config.yaml
norm: "rmsnorm"
norm_eps: 1e-06
positions: "rope"
rope_fraction: 0.25
bias: "qkv"
init_std_up: 0.022
beta1: 0.95
beta2: 0.95
doc_mask: true
steps: 6865
Each number is 500 + 50 x the weight over the matrix's rms, rounded and kept within 0 to 999. Layers, rows and columns count from 0. Numbers have three digits each.

# q: layer 5 attention query, 384x384, rms 0.0867, rows 50-58,114-122,178-186,242-250,305-314,369-377, columns 96-191
# k: layer 5 attention key, 64x384, rms 0.0614, rows 49-57, columns 96-191
q305:476546473532556482382518519539419452473474490551480494505512498509486533424510522564408480473522503540644490525540431515557525487566494567479502537571511479442455507518482506449524518540545493543553473486503501560548461533477510550556497544444532517454606532490602530407493399447463500480
q369:446532458604434475455544440560498520479401514544530549451506515506527507498485581524498463463568539501482532469487567535586577503494494435483498449499527461618431488511384559498393501567510511473516522554488557566535613499541511480534454428425470558515408504521509503382578597612512501537
k49:551471498438515488439537525490332442496492447481484575448468490509514583451548537541502507582484423490563507428516469454519491525563439438520508520578389510553514449594459503468473482464509542487511534545582502487607556499418519506557430525468530517518614530520547433523472408545525585503
q50:454513580495507471571510459498487459480552522536528504548496472454492369453478447528534485427522482429539451487510467474516498566501543614468552483467427450411449471409506379448429509533527477469484639473535539571353445484567482444572547505504395461476592443527497514500535499492553451474
q114:418350632542456474508503490576505445501492473500602586452502529454504467489514488544585536448461511512464445592536457576526551473557410571497498564412465444530434496554541561592489475491599599440503560482521563610521538466444568493486537448537563582450495521574578473523505540589463437629
q178:594565576418585463500474473536615557499548448364417583508502436483510464498422532525420403521562565491489508521506446499562481430499486495509588475609465497558521466549464497440475615553567403449546560480468489532548434460463454549535470483475528542537453473565507553439572512529507481544
q242:420475540591589524438446507486508477557516545393444496511479508536450489543549475466540469568544473501450458542459476492554548379557486496471543536591500542491455562601526473478533577521492468521548505590540497436497444486488561464575451596453436446459401494514425576509525494416479537539
q306:584489479442610612445515546385480527540539510554522516501532485545575474395580401540581435532555504491554460484488508537543447532604409557580507510490417545489487476429442470522525515461431554477495438502492451538538442612536551506418578453546497473573582513543487519516457545495546512523
q370:517490541429542476534501452470560501551441507463523481521412543465487553565559487480564474479477507565560447349493496422461527509568439586500516473429499523403418506561485446410523495537531412479502497561545525528626506539444452489468517453524475473515454499520466511379499437512466523501
k50:582517440402476583598432529571486450530394562567558531498540583505497517474524483563454551552512496542402477500454506523504393527482493423505415497498448486588435481480540505550411504515468470532529549492488485491570583568526445556431499379531541541474497520487587538511415536534486658474
q51:478436520428530518536550394378574561601432527494549545607517491444442531440499515528548503424424510511528538568494494493568434493530438425515499499517490571465444492474603460504497483461410529482509486578495523447536551568487533550587541412576489466561511496469517484487414507431563459507
q115:479496578407464515493535636457553507591576468528537532475517458428470488504545514497568530476509459550437403500476601502466437507503492489539568568417465451538435514525538559444536508446454535552548522475487385492484509484526564444439484484498445386431467542533530500523461527376502498500
q179:431533445404517481462431576448448490550483467615443493547503543444506511374539521429481518531484529534590377409494548526466483483565536530476494467526549536539507464464560496435459528501510451606523481592465532453416517431443480455504505488570551413451469503537513527407497453615498524469
q243:458493564568508478602458421428542500407545467547563511553547489471510423429425498454475419534432557516567503558509503416494605504469659575454491515507464603501507550507521430531468505527482521466521532505526570441370539494433509557564441470493545580387505451456486459468486454459545336469
q307:439379553452605627470491527571487524513486529504557544493504513508508516469534457406513492506472488472494480526498461514440511459510506533523485499491496479511472614390468477559473514475519495469443514601456524536500489477482473426486457491533537484518511487505532549498380585533547507459
q371:503537433506435547328499467575554634441509495475587512462551466546496528412536573569567435475426499482492502512477522563530452516501526494408387527472458466567522504482648450553571470486489594549554430565464427547447537566472483534509445602548478510455450516541489449381448462553475453560
k51:443565534494495513418524445545441581453529506468506524525475494543504507502457428562518561496506491437394493580491482504410516463459481532494478544565468454492476623549585539477482544466535523480520433459529477528607563508496484430543482623501564540535508421507537546413429438510557512533
q52:588534400487524518491495537538504460520463500396593558511438462564464517491393602464550454534471541487430494526515482498447515533495384428517537472517434554464390464423471484506527493563392557424468416449512439475464470535448429479438511456480542629476477494494503552463480574548459443508
q116:518462463548513508524522492464372556493500521478514511451504548552517464434557524379504493466478480418515519567497552547442526464473423565477567496474437595503452533509517403493484483573518454430517464427515514564490524529552446414418446504500504525541553431479436486505436465551495410480
q180:684520446479456446395523483523658567548439462434482482620470478505534518609486492565553570521529550567538479565531442543453519428585578540586425535383554509433516403543498439586443579487510457521543514394540488522548577538548550476488483442418403458511490514580528470625504538494587525475
q244:529536537543493497549479541426558512539418489461414457555510515565523575462464529502465489464451466526463557438514432552391525529506574412502510448477444521540445543499661528493513536478473461503560422513530458503406394553440527490492586453487592420501477447446571464571472493519541527447
q308:557500469577471445480555514453560492497521392453509462627540432562426532454521568577511541480540398466477427418432559479610400533551418590550482474512558455618477474455465509432496528477508545499527508498494516501557509425490455435493475470487492469480562501484481498519485505592510485476
q372:466417550488469494576416510449474465509442474457552506459506455493544422533546546547465459475503507447564546457486503491563520517505565520454462542571471392585508439497546539535468512518526488510522417538538483423501449468536518543524463460540491554582573510462431493470507479462473509520
k52:466469554473481498475483560448388469507493480537524406432492497509516504466403471518484477509432519562430514525475520495540479577561554480443547499502552486499648390486433514432517511522520443507490524560463536437421437566447462371518539398517407502562617566485519502498534563490465575506
q53:459525543554506573530508464467519514582491550493539546527489469367498446451423456444463532450503432545505556473470495491420580434538594527569507473567488449520532442538445465511562559478533470400462433586440462524494447544575474525479455496534423451473550495519471567434565554427463444494
q117:520516535466495617579484430492608431527448546587486603511532596447453477467521510523495506547466455507576553568482468466590481511470470418443459490574486478570488441398433503467469506486532512473443455518480498578503531452566525556504468474473521488442467472541470609494590514503510544496
q181:444502511514454471517484410470575534525551480544572476549518540459519548514596404531512500528538491480498476548502397484425560519449543528490544506468473483459451482566504468443584459491460436479419568566462373495416525494549501560456501513542469561500500517466559440500464537504497478565
q245:440491584525480580546507500440533554449460533495436582494440539446554589549511412428464543509440543431492451437472481549534567569429538491511505520600480537489525485584437529400510535498506485465571410490452601429526508600515494552401487515517536506540599460459439448512537441427467432537
q309:542531435509593550425418463475522477480554490540502480465474495459533430466570525551536492512467511566442436554496518456498478473471472509546426451508404548467527516464512601525504517485525430519491477538489468483431433501548536533453522441467490475503490467440500540517510537412463521499
q373:534499568380575517370550437413489497472489497438539492474499517494475412457496396515576517519595464537557454498542530457499467483456481484507567467449475532468557522460521481539615492484464560502437507557471442547408475482507443469560515517544498508417490488473440503491566466464547510479
k53:466498431426498400497410523460454348526415453520453554494474587548504477517466576452567478460514427412428399506543609481597544525448430500532587551454524502514495436446562477504524420485496521533531540542508431538479516501472483508601525479501549481482467444486500563526571485458469549607
q54:465499508500568438528477545542519423522374430517513426451498425601474510503575489537503512515533511486457510527465543489507455509460448533485464448469419570531429468536513478537561581479508505529544510568513508463533599565447498483492565482526660522520474479530458560499531480476464483499
q118:412368446450560531592590492478531387451594475454493403482538518446524426598502473410437662477529434508462477567517448489464526520482505542559542559553541548495538565490523446515517451594511447453496497468500480516515568475485550593554587467482455573436447470404513514484540483531518483528
q182:406455522504537552456464451502461474557536475546622423523451460562483461437545451475493466458503457446527593543472508439420538497483504525524447468503493500484416549546565601435441468496471415390479505591505586413583603484387475530610487590557517526455465479432509457442440484514569463376
q246:557557552550467537588463420446465560486519516523522423462408428533548530450558492504510410475661501445524487450461440509533478481467497439560433494559511531566493487478494545566421522501506535491488609421533578514558404537498493428472447477465529491482440487582535469475424490473516586474
q310:439524518478519551455433523529458417509452534514538457504513533507556482537477428475624467484447450422454558539488487489501454533489511456461488556448445529479536570500462557558486500524500503508423513422495484467501520526544529594489529472506531393543512549446543562551458456503514544418
q374:519554521497493439627541529464594489520503637446597485593469550608486484555455598448501526535555469547479489485507530464469605507481597490592558537543490579525500497520468449531503488550474459453480515505422460543525493418557494549537497546486359500504453523451488512473534589531477564477
k54:521423473475477477484552493540432502558461505544510485508540604513469471502475479452591546564413608534516560449526536450455431525471540533386457461518489412519617459513584505415394556462482457551429487488533548585405552441599436537502496473478494515525480512551523561520467414483512473568
q55:494544466562416479451443532447523523542512453543510471518521464472499552441509500513618436586455566470519543432489510537473517513470543480593433449469500550581446504594500554537554558491439514563458454395422476560437455509453509485439509542518411451447513496563446488516512519498532509484
q119:560550577476442506474487478471490566456440401447506583546436489440532549580537484522453542535581556527538568474499441486448524495512491484521482464413375573544519510482445518543401493561505467447522496471569443465560398522552543606534529461464475582557529461474468516447511498485494516451
q183:523494536461441500522454404554537468508446471526520552553482504526521601449486493500425457545464482532461442460497572489552467552534508489479544457442401512460421485492439519457438517552527617494515519473503456421508425564521468474451553395490504473543502448488466467540528549567510508407
q247:486452543423508578549470476564523575613513506498473461459481465464476408471424429493498558556505492557460539478474449487490489497457558536488497494413517463480520610578565382462599522492519549447488563505551475537498494425500538520552500442473492512478572505485500449484495502510455554432
q311:550509469510483519459541529555534542442542567380521560501479480535471429549497530551523492430449528480517486524493446483517525485478453430471465509487497578457479487538536487503580506462472511498589518561500497430497539476536534525562503507487506433459427576512426472528572601479471495410
q375:549468599541512493515568506485366537504495422583612521487601454491569487505452523452505504567485481538419520504523536502539461483472452445534492470442441448464487556495530565521428482522533539472531452458485419416571492430405502502432551427534497513540488501453565486576498431540475476545
k55:530535542471519458440457568531570550530495533475527380494525447410461460484499497436496544558511464517502500459541424425563598476539510436482567497525540391534523358535496483443411519509464500468535579501571522538497547418526487406527477578558546461448607615617513627521497404460448464545
q56:437469505409534577530442492410566432494426521448484483468498619423463433525526529442556491473529471542481532461494555449358341503470471474520531527509547539506510599475469551463513490422470553538518523469480543535457531558459472513597556523498381398459467501472455499521522541524521454516
q120:568457512532478418562418445505464397487479641596498489453445473482495460459420439431412398452471522482548485506544557517536570430493469456487490595555568454543444381511466485597450486409491479465545619508572433537504474445513449495514477511543506471522517495594469529532498605462509452511
q184:513480525503522534476492541513568569430528518474466521476493522567427392401540478382541519370510397490588513508533559452406507517490572585467466445452384433460476466524492458602519508517417546485459532728562529455479628518544460526488534529528512505491581468501453479405450590527442568591
q248:560471459598508486513530528445565453529470459417400470513413494398510454531493445437570470478545589497473567534512563475441546581516455510549536555476504466450497472544592529389442494428456542474439500557468454529503470619539454452535470434503517489489472545471500487407588472477466567563
q312:524618438511496528460519626520449443463514596496475519403493488502479519410593479551493505445465562419410476498482507502495416571492490470556484511527500547486570484607539468448556539549382570498574448496486515455501516511411518461459596512479449462502551486469509473514526428440529490400
q376:538483433499533506560504508448494520561480514477533446456491518392509450430485422345529493460464524541504481505477522519394519527548588619546470492464464435507572482570402483389503439485484537550539544487501535520466528492462486484528443442503534482461533532492476506504507536530462536458
k56:563551447491495460449454550552483480500680536428495479579478528527489541458538459578506473533541474444476471550442500414526494501553552537444454492453515640424595626577503606522568524563546438692527431442453531508529512480442501566548620521544489599487436477437543492540530564551504511449
q57:557547550558500426488527562583489519493541405385419406613498525483475506521475528475603453528456426464461456404500543441446530563468474590516563479575520465488513451530569529401533551465456421455431478554434592550416552484472530479604432464452380506514441522566459564452488517564495419506
q121:524501528515451484445658499482476453481578447414518464468452474549472485532614465570567492513524491589513487489495423564445436441509303545474528474478510560603513551398486455467419514479484445502461521454409485366449460520549545429528471507443547530455381470490454475554488479484495573392
q185:464519528564424523566560556571435462446611388400561453452451490549566455516462549479385480504455465519516525439577518529587564521427506482457545505552587423537450544527422476417485554526500492425510452509486548473526473512459452424576523410471496582466524484442521598477501497577470382411
q249:534562506523550508432486491543478553474434519547547505517521575562550499389490542517522480450480484471468429541488471487460616454439524529482449486557539514538479464548467527420524517531562494463511535568480492605487467387451509529553491548533426500502435495571544487474459513465530577437
q313:484472621480511465496491566497534493449529531498433486498492462520541500484438448448488576605543604544521460483508523505542553569510506504459448438557532441550555567470497537562496476488500459459581396502495464450473501539478487569504435513519506469531428491486461505474495510433503526549
q377:478492553473476532536538533488541487421533443496451527460474488517446418470534484379525487462507521425474534517454494503508478553506470441558435485498506456575424566445551424568390517480409623507422506595433519572449418491526447462507480533548534589498548539565478471483411413556487440537
k57:497431464518537518402451439396501482529555524551511555506510564425513613428535525473461516503591534514564551507479523475483549471463543464422413508569483469456545559483524582578552396460489518519540431498554397414514569512473519559388475625487483505511617554464519573485482511451519513533
q58:482501388484432560531546617492488501523531515441438500489539508471548529457532544512489560495452522518545517443472604549494450564394343413486513479440570477483518601484497472577552513438512592549492480415555526446492602506481486503510441561561577525528487495418469431525540534474470479429
q122:545564517532476421499468509466339400496573496592449533399454487476487461446508556544509529492509537546509415445512432445461589497557444508504539595454515470529502484572372470399531478621563481459529489459577503486494590475484584471450595571476540525504493517521550446551570528522523405490
q186:546482433545488512506490557421458411639471539452507401474599533465483589521473447484446486489487510502501557602466541444432556510421542450478543486450520470454489494524558547540554458464464482499512466553463547450462465517422474511465386520530478502505571512498532503478524489546467404535
q250:522604476518386525536507360592421467547567467583492507485553437547453421510501549578443437511475465457548489396465474541451503405543595464438429548507520550461501439603509532629582500497523529460537472465428457504597493470474541383570420485485322533517544462520457538513542518449509428580
q314:348456396449495495456571577495460446575553482538428495495462492429497636509466476603581513492481563508537446533516485473484393543494573501535562477550468620506571577515490578531547438523454453477441470472496489481412501548568495613571502453517511548567522522556496584490576573534450516486